Each number is 128 + 24 x the weight over its row's rms, rounded and kept within 0 to 255. Layers, rows and columns count from 0. The size above them is the row's rms in percent of the matrix's.

# layer 3 MLP up, 2048x512, rms 0.0333, rows 801-825, columns 256-319
size [ 98 101 103  97 106 106  94 101  86  84  94 103 102  99  95  96 102  90  92 111 119 105  99 101  97]
[[171 127  89  86 133 113  83 123 157  81 104 113 123 149 116 181 152 143 114 121 107 163 123 117 122 126 122 138 107 142  94 150 172 143 144 145 131 106 139 125 148 161 120 165 124 123 118 101 143 134  93 123 102 154 102 115 143 136  97  98 140 110 158 118]
 [ 84 143 120 191 137 133 125  59 129 104 157 120 163 171 105 129 100 164  98 103 137 107 113 139  99 115 143 134 132 159 133 120 185 138 129 141 125 161  97  99  95 129 132 150 159  97 150 123 102 140 124 156 124  73 134 121 119 112 140 134 138  67 114  95]
 [ 99 159 106 145 142 156 163 135 113 120  90 145 115 186 103 130 152 133 154 112  97 122 126 131 113 123 146 121 114 105 172 135 159 154 122 157 147 148 107 134 106 117 133 143 119 170 102 143 123 159 138 150 140 123 134 141 164 158 141 115 113 125 135 156]
 [ 87  93  97 100 129 158 115 146 157 100  98 170 165 104 122 144  74 100 131 139 118 120 118 120 137 131 126 116 161 132 113  95 149 108 117 116 151 115 110 135 151  85 168 132 152 113 145 137 105 106 114 127 110  83 148 107 137 155  96  97 138 133  80 156]
 [141 103 100 142 120  92 140 164 130 126 186 129 115 130 135 182 133 107 161 107 154 167 126 124 132 135 116  91 140 109 135 156 131 129 167 150 178 107 158  99 118 139 140 147 141 158  98 140 126 131  82 118 143 153 110 168 138 150  99 135 140 137 120 128]
 [144 130  95  96 151 129 114 143 145 133 175 133 103 116 116 132 168 125 154  73 131 173 152 155 100 100 118 142 156 108 109 144 122 133 135 134 128 153 136 168 124 119 134 151  89 109 137 120  79 124 117  82 101 135 139 114 121  77 128 110 128 110 104 153]
 [141 145 138 127 154 119 133 142 129 141  93 147 149 160 122 162 125 118  90 123 146 123 128 143 111  88 117 133 120 126 129 136 142 109 154 137  97 104 142 136 184 126 106 143  97 154 104 129 118 118 103 123 138 150 132 143  94 137 134 153 116 118  76 122]
 [148 117 126 140 123 102 108 122 167 125 168 134 138 114 129 102 134  95 124 142  60 133 151  93 158 131 136  93 117  92 115  86 157 108 103 163 102 142 136 130 136 154 112 137 138 120  78 131 101 145 116 102 131 130 113 102 138 107 124 130 121 150 110 138]
 [ 97 137 104 128 115  73  90 122 127 100  72 168 138 168 136 113 121 114 105 154 105 152  76 134 102  98 158 138 156 101 109 151  73 129 146 105 125 119 136 168  97 123 127 136 142 114  99  79 173 165 139 109 101 159 169 141 163 130 118 115 139 107 147  66]
 [139 147 151 138 120 142 161  94  69  93 106 167 158  92 148 125 141  88 124  97  90 117 132 122 138 106 101 148 126 136 164 159 151 159 129 151 155 176  98 121  81 138 108 180  80 137  84 123 141 116 116 116 153 110 170 136  92  86  82 144 116 117 116 151]
 [162 135 103 122 127 110 109 176 128 139 154 135 107 136 137  90  81 156 158 149 173 136  89 127 118 126 109 141 129 142  97 139 127 123 183 107 111 104 130  66 123 124 120 131 129 170 132 104 137 169 151 128 101 116 171 118 143 142 143  88  80 106 135 123]
 [129 101 146  79 105 146 164 146 109 138 169 105 176 134  95 125 117  94 158 126  90 118  89 117 124 135 110 145 144 118 161 184 123 153 102 136  95  59 162 107 127 149  93 169 163  87 106 145 137 132 150  93 118 160 140 125 123 130 144 139 139  78 110 119]
 [126 100 145 144 116 129 138 157  98 150 112 117 115 140 125  75 143 130 116 171 103 119 137 115 155  74 112 120  98 108 107 129 140 128 115 111 128 156 125 128 115 125  93 142 120 118 136 168 109 156 145 136  96 149 105 136  64 112 118 157  95 107 148 137]
 [158 130 137  99 144 122 123 115 131 174 120 160 157 104 124 130  33 114 143 129 186 140  97 154 113 133 130 113 167 156  99 151 121 136 108 153 138 147 139 118 155 115 142 124 146 141  39 114 147 123 113 145 142 106 138 118 119 155 138 119 151 134 132 115]
 [100 169 130  97 150  90 108 116 127 134 129  91 143 100 105 123 143 112 128 103 112 122 157 109 104 118 137 147 140 114 130 120 156  95 151 123 129 112 121 116 101 146 112  81 131 143  77  82 104 109 118 120 105 101 113 125 138 150 116 117 109 174 118 142]
 [131 120 176 141 109 113 128 112 114  72  90 108 118 173 133 155 190  61 151 102 124 134  93 103 106 164 132 129 147 147 103 112 131 128 171 148 137 127 121 157 150 133 117 142 120 144 154 156 122 115 105 133 139 122  63  93 138 170 151 110 110 137 143 128]
 [140 144 173 157  99  98 121 107 111 152 145 107 136 104 109 105  82 165 165 124 116 105 143 127 142 120 150 119 118 136 106 139 124  97 110  77  85 171 140 139  99 117  89 137 141 123 130 174 112 146 101 101 117 150 147  94 128 131 126 125 123  97 140 162]
 [156 121 102 133 103 115 128 107 187 126 159 164 127 119 138 150 110 142 116 130 127 122 129 110 110 118 144 114  82 133 134 134 120 108 149 119 116 172 153 127 161 131 183 108 118 122 126 171 125  98 127  97 105  80  95  86 106 144  99 150 109 124 136 129]
 [138 129 114 156 147 170 137 130 129 101 181 100 145 139 119 150 107 145 134 152 100 122 157 138 128  86 151 104 136 146 137 138 102 137 103 139 155 128 146  93 130 141 127 115 132  88 133  95 104 144 131  77  92 139 100 126 144 174 144 146 111 137 131  94]
 [126 108  94  80 166  99 139 157  95 143 160 110 113 150 145 128 109  99 116 177 145 180 158 140 122 135  75 100 159 175 138 135  99 139 134 163 162 130 148 149 149 163 131 130 159 128 150 105 166 151 118  88 116 105  87  55 133 113 165 143 137 145 108 159]
 [ 91 177 121 135 127 131 157 104 150 110 160 146 108 147  95 152 125 137  98  84 138 121 152 126 128 136  95 185  88 103 138 127 114 104 112 129 125 110 147 135 112 120 139 115 150 122 142 129 119 129 115 151 150 142 133  92 139 129 134 107 124 154 152 168]
 [107 110 109 131 124 100 150 115 134 153 136 148 120 116 121 130  97 149 109 116 139  91 103 107 129 131 140 127 123 135 139 161 125  57 131 113 157 134 137 137 124 162 141 100 128 161  96 129 114 147 131  84  99 133 146 160 124 111  94 121 160 153 114 157]
 [ 80  98 122 108 171 127 163 110 128 127 139 121 136 145 117 139 171  97 124 102 175  79 106 136 136 171 119 104 129 114 170 111 109  96 103 146 137 115 108 117 152 125 125 165 132 148 129 155 115 148 134 136 160 133 117 127 149 106 102 149  99 129 166 142]
 [105 134 163 119 119 147 111 120 120 123 122 153  95 113 133 127 149 128 117 123 114 108 126  72 129 150 155 118 179 100  71 104 150 132 145 153 152 133 128 133  96 112 142 170 134  96 154 129 100 111 139 113 146 140 148 135 118 119 169 190 121 132 102 136]
 [137 150 125 135 139 102 148  95 151 122  93 133 136 152 114 167 110  67 121 110 115 127 134 132 134  91  85 172 102  98 144 117 117 151 141 135  90 105 106 106 157 167 108 153 113 135 152 109 113 121 113 146 102 160 124 118 157 110  88 151  75 147 136  70]]
# layer 3 MLP down (transposed), 2048x512, rms 0.0333, rows 801-824, columns 256-319
size [101 105 105  99 105  99  95 101  88  80  95 111 108 101  91  86  98  87  97  90 124 107 102 102]
[[123 150 117 168 146 134 153 122 159 142 123 152 137 107 103 141 135 146 118 125 131 151 118 104 105 141 128 170 130 153 150 108  91 137 110 163  86 120 137  97 148  73 123 118 102 127 141 110 145  76  97 133 148 126 127 127 114 119  96 101 123 109 122 146]
 [121  90 145 118 112 140 148 150 122 171  91 122 136 132 154 124 123 132 106 124  89 108 134 108  95 119 145 123 133 116 132  91 122 113 143  92 128 121 108 156 143  88 148 107 101 129 160 142 112 101 165 110 131 150 105 152 103 106 135 137 132 152 150 127]
 [102 107 117 119 188 134 138 184  90 115 109 163  95 110  92 120 126 134 153 134  79 152 112 146  87 144 122 113 128 137 145 156 165 154 133 118  97 133 132  80 142  99 158 136 109 156 164 141 146 142 135 149 144 129 127 125 133 114 116 109  93 129 136  80]
 [147 115 156 162 117 160 143 117 122 147 120 108 106  83 121 151 113 117 149 122 158 125  93 120  82 143 136 161 117 137 128 138 108 125 120 159 108 158 124  99 126 115  84 119 120  92 134 125 140 163 117 114 158 109 129  92 158 147 161 142 111 134 128 208]
 [152 149  83 132 125 119 159 182 112 106  92 121 123 125  97 119 165 123 161 104 122 149 107 101 154 162 123 155 124 132 127 150 108 135 113 122 150  71 126 127 119 126 107 131 148 194 129 131 123 134 145 117 107 162  99 113 161 101 125 126 121 136  99 139]
 [122 158  80 160 136 114 143 122 116 158 164  98 110 172 165 136  87 161 105 131  97  70 126 147 162 136 146 102 128  97 133 128 137 131 108 131 130 136  89 170 126 130 154 140 134 111 137 133 106 165 122 138 129 127 104 118 135 157 126 158 122 144 143 135]
 [138 131 117 136 147 108 146 154 128 126 187 117 100 143 140 135  97 157 162  94  79  99  94 144 145 107 124 141 128 100 151  92  77 123 137 103 168 127 115 137  98 103 129 143 161 135  85 161 124 152 131 121 162 105 129 121 154 100  86  98 130 159 129 147]
 [101 134 112 144 133  96 149 135 123 109  83 123  86 150 157 122 117 148 156 141 142  65 122 134 129 112 103 103 138 168 146  96  95 108 142 145 144 154 118  87 108 152 169 164 169 145 120 148  76 139 133 142 116 140 168 135 152 164 115 157  85 164 101 135]
 [148 105 103  71 148 127 131  63 128 108 111 129 120 155 117 161 127 152 134 132 135 134 128 133 131 133 122 143 104 141  79 154 140 119 119 124  99 136 131  86 160 159 141 112 149 121 141 155 106  92 132 140 108 132 125 123 110 165 105 132 119 164 156 112]
 [138 163 120 101 116 110 149 146 150  98 123 133 124 164  85 161 142 131 118 111 163 150 114 125 115 151 125 132 137 143 140 111 106 131 101 155 102 102 140 103 172 158 144  92 135 130 153 110 116 119 126 148  81 134 117 110 137 139 150 118 101 128 103 136]
 [136 143 120 107 123 109 171 110 192 129 163 131 143 145 180 140 100 112 149 143  68 138  97 137 104 153 113 128 129 137 117 147 105 138 138 140 159 112 137 149 117 107 132 120 124 145  99  95 104 135 125 117 171 131  87  69  94 110  88 168 148 138 110 138]
 [133 112 137 146 101 174 119 101 101 147 142 140 140 150 164 101  77 109 129 148 131 157 129 126 127 156 122 122 125 103 116 136 134 173  86 133 166  92 123 154 128 134  78 100  98 127 133 140 140 155  86 139 114 137 137 153 127 124 140 113 125 125 117 158]
 [141 135 147 122 112 156 121 138 138 132 118 146 133 166 117  98 136 164 117 153  78 149 130 114  84 112 114 116 117 114 134  95 145 121 170 103 149 150 125 138 111 105 110 151  66  86 143 124 114 113 148 123 131 153 122 147 118 152 113  98 131 101 136 142]
 [155 129  98 113 135 138 160 108 119 104 116 139 137 138 120  92 140 141 155 142 129  92 166 166 103 109 135 131  70 128 109 127 111 116 120 161 158 116 153 133 132 117 143 124 108 129 129 136 146 102 151 125 119  77 108 119 115 152 157 125 140 130 106 140]
 [122 155 181 138 135 140 139 153 153 104 127 123 163 161 129 144 124  89  82 122 131 122 138 180 112 104 140 134 106 119 134 112 124 134  96 146 163 152 129 103 141 170 133 129 119 128 148 109 103 185 138  87 122 107 104 122 143 140 146 125 141 121 193  97]
 [113 130 154 126 104 152 154 139 126 157 116 114 160 163  86 121 131  98 114 176  92 106 160 144 105 113  99 125 149 130 123 140 143 112 110 143 145 140 119 145 115 129 112 130 143 130 122 118 141 158 129 105 162 127  76 136 134 131 143 122 121 135 126 117]
 [134 139  91 107 113 122 124 116 116 112 141 157 145 174  96 104 138 148 114 131 141 135  82  96 125 110 134 130 145  91 125 151 122 139 138 150 136  97 105 148 181 128 138 108 166 189 110 114 157 115 134 102 134 146 149 101 114 119 106  92 120 104 134  83]
 [100 131 113 123 145 142 131 142 109 120 110 131 120 118 122 135 104 108 129 183 172 114 126 128 168 118 116 119 156 115 136 106 167 176 160 133  76  98 148 116 124 128 119 154 107 105 152 159 133 175 199 183 135 120 140 158  93 128 189 151 147 161 140 103]
 [134 132 156 145 116 107 112 146 123 193 108 113 127 130 148 139 112 115 130 133 150 137  93 137  82 136 127 152  77  96  89 136 127  97 136 191 133 145 100 124 150 158  83 117 188 150  97 140 129 120 145  86 117 154 136 194 115 105 121 115 125 115 107 137]
 [ 99 106 126 124 130 118 115 108 149 111 107 134 180  99 185 139 131 161 109 112 163  98 168 119 147 147  72 144 171 130 126 111 102 158 123 159 114 163 118 148 141 130 157 140 105 110  97 120 125 154 149 120 118 129 143 152 130 104 131 138  95 131 138 131]
 [136 117 132 137 143 143 120 129  65 191 118 111 127 138 156 120 109  95 176 120 119 124 118 117 124 153 117 131 138  94 166 132 144 114 126 101 139 131 122 130 107 121 125  95 107 134  94  89 144 171 144 106 110  87 131 135 140 116 149 132  90 131 119 163]
 [112 161 144 102 134 139 116 130 144 121  77 159  80  70 121 124 142  90 106 166 150 154  94 102 149 113 146 102  99 132 123  94 147 118 176 121 151 102 118  98 114  77  98 148 145 104 114 159  92 165 115 155 152 123 152  99 135 124 142  86 138 166 125 173]
 [175 134 123 120 133  82 104 127 107 138 163 148 109 121 154 132 127 157  92  83 137 151 151 130 102 150 141 113  86 161 114 171 114 136 131 157 102 134 159 104 100 130 128 190 124 133 151 157 142 106 147 115 140 122 140 110 142 136 149 128 117  94 110 129]
 [150 133 134 144 115 130 139 142 119 150 104  99 139  89 140 160 114  95 146  86  98 122 109 115 146  98 142 112 142 142 132 135 141 146  94 182 141 159 142  54 107 179 154 152 124 119 110 133 146 117 125 135 166 113 149  99 131 133 192 160  79  88 160 121]]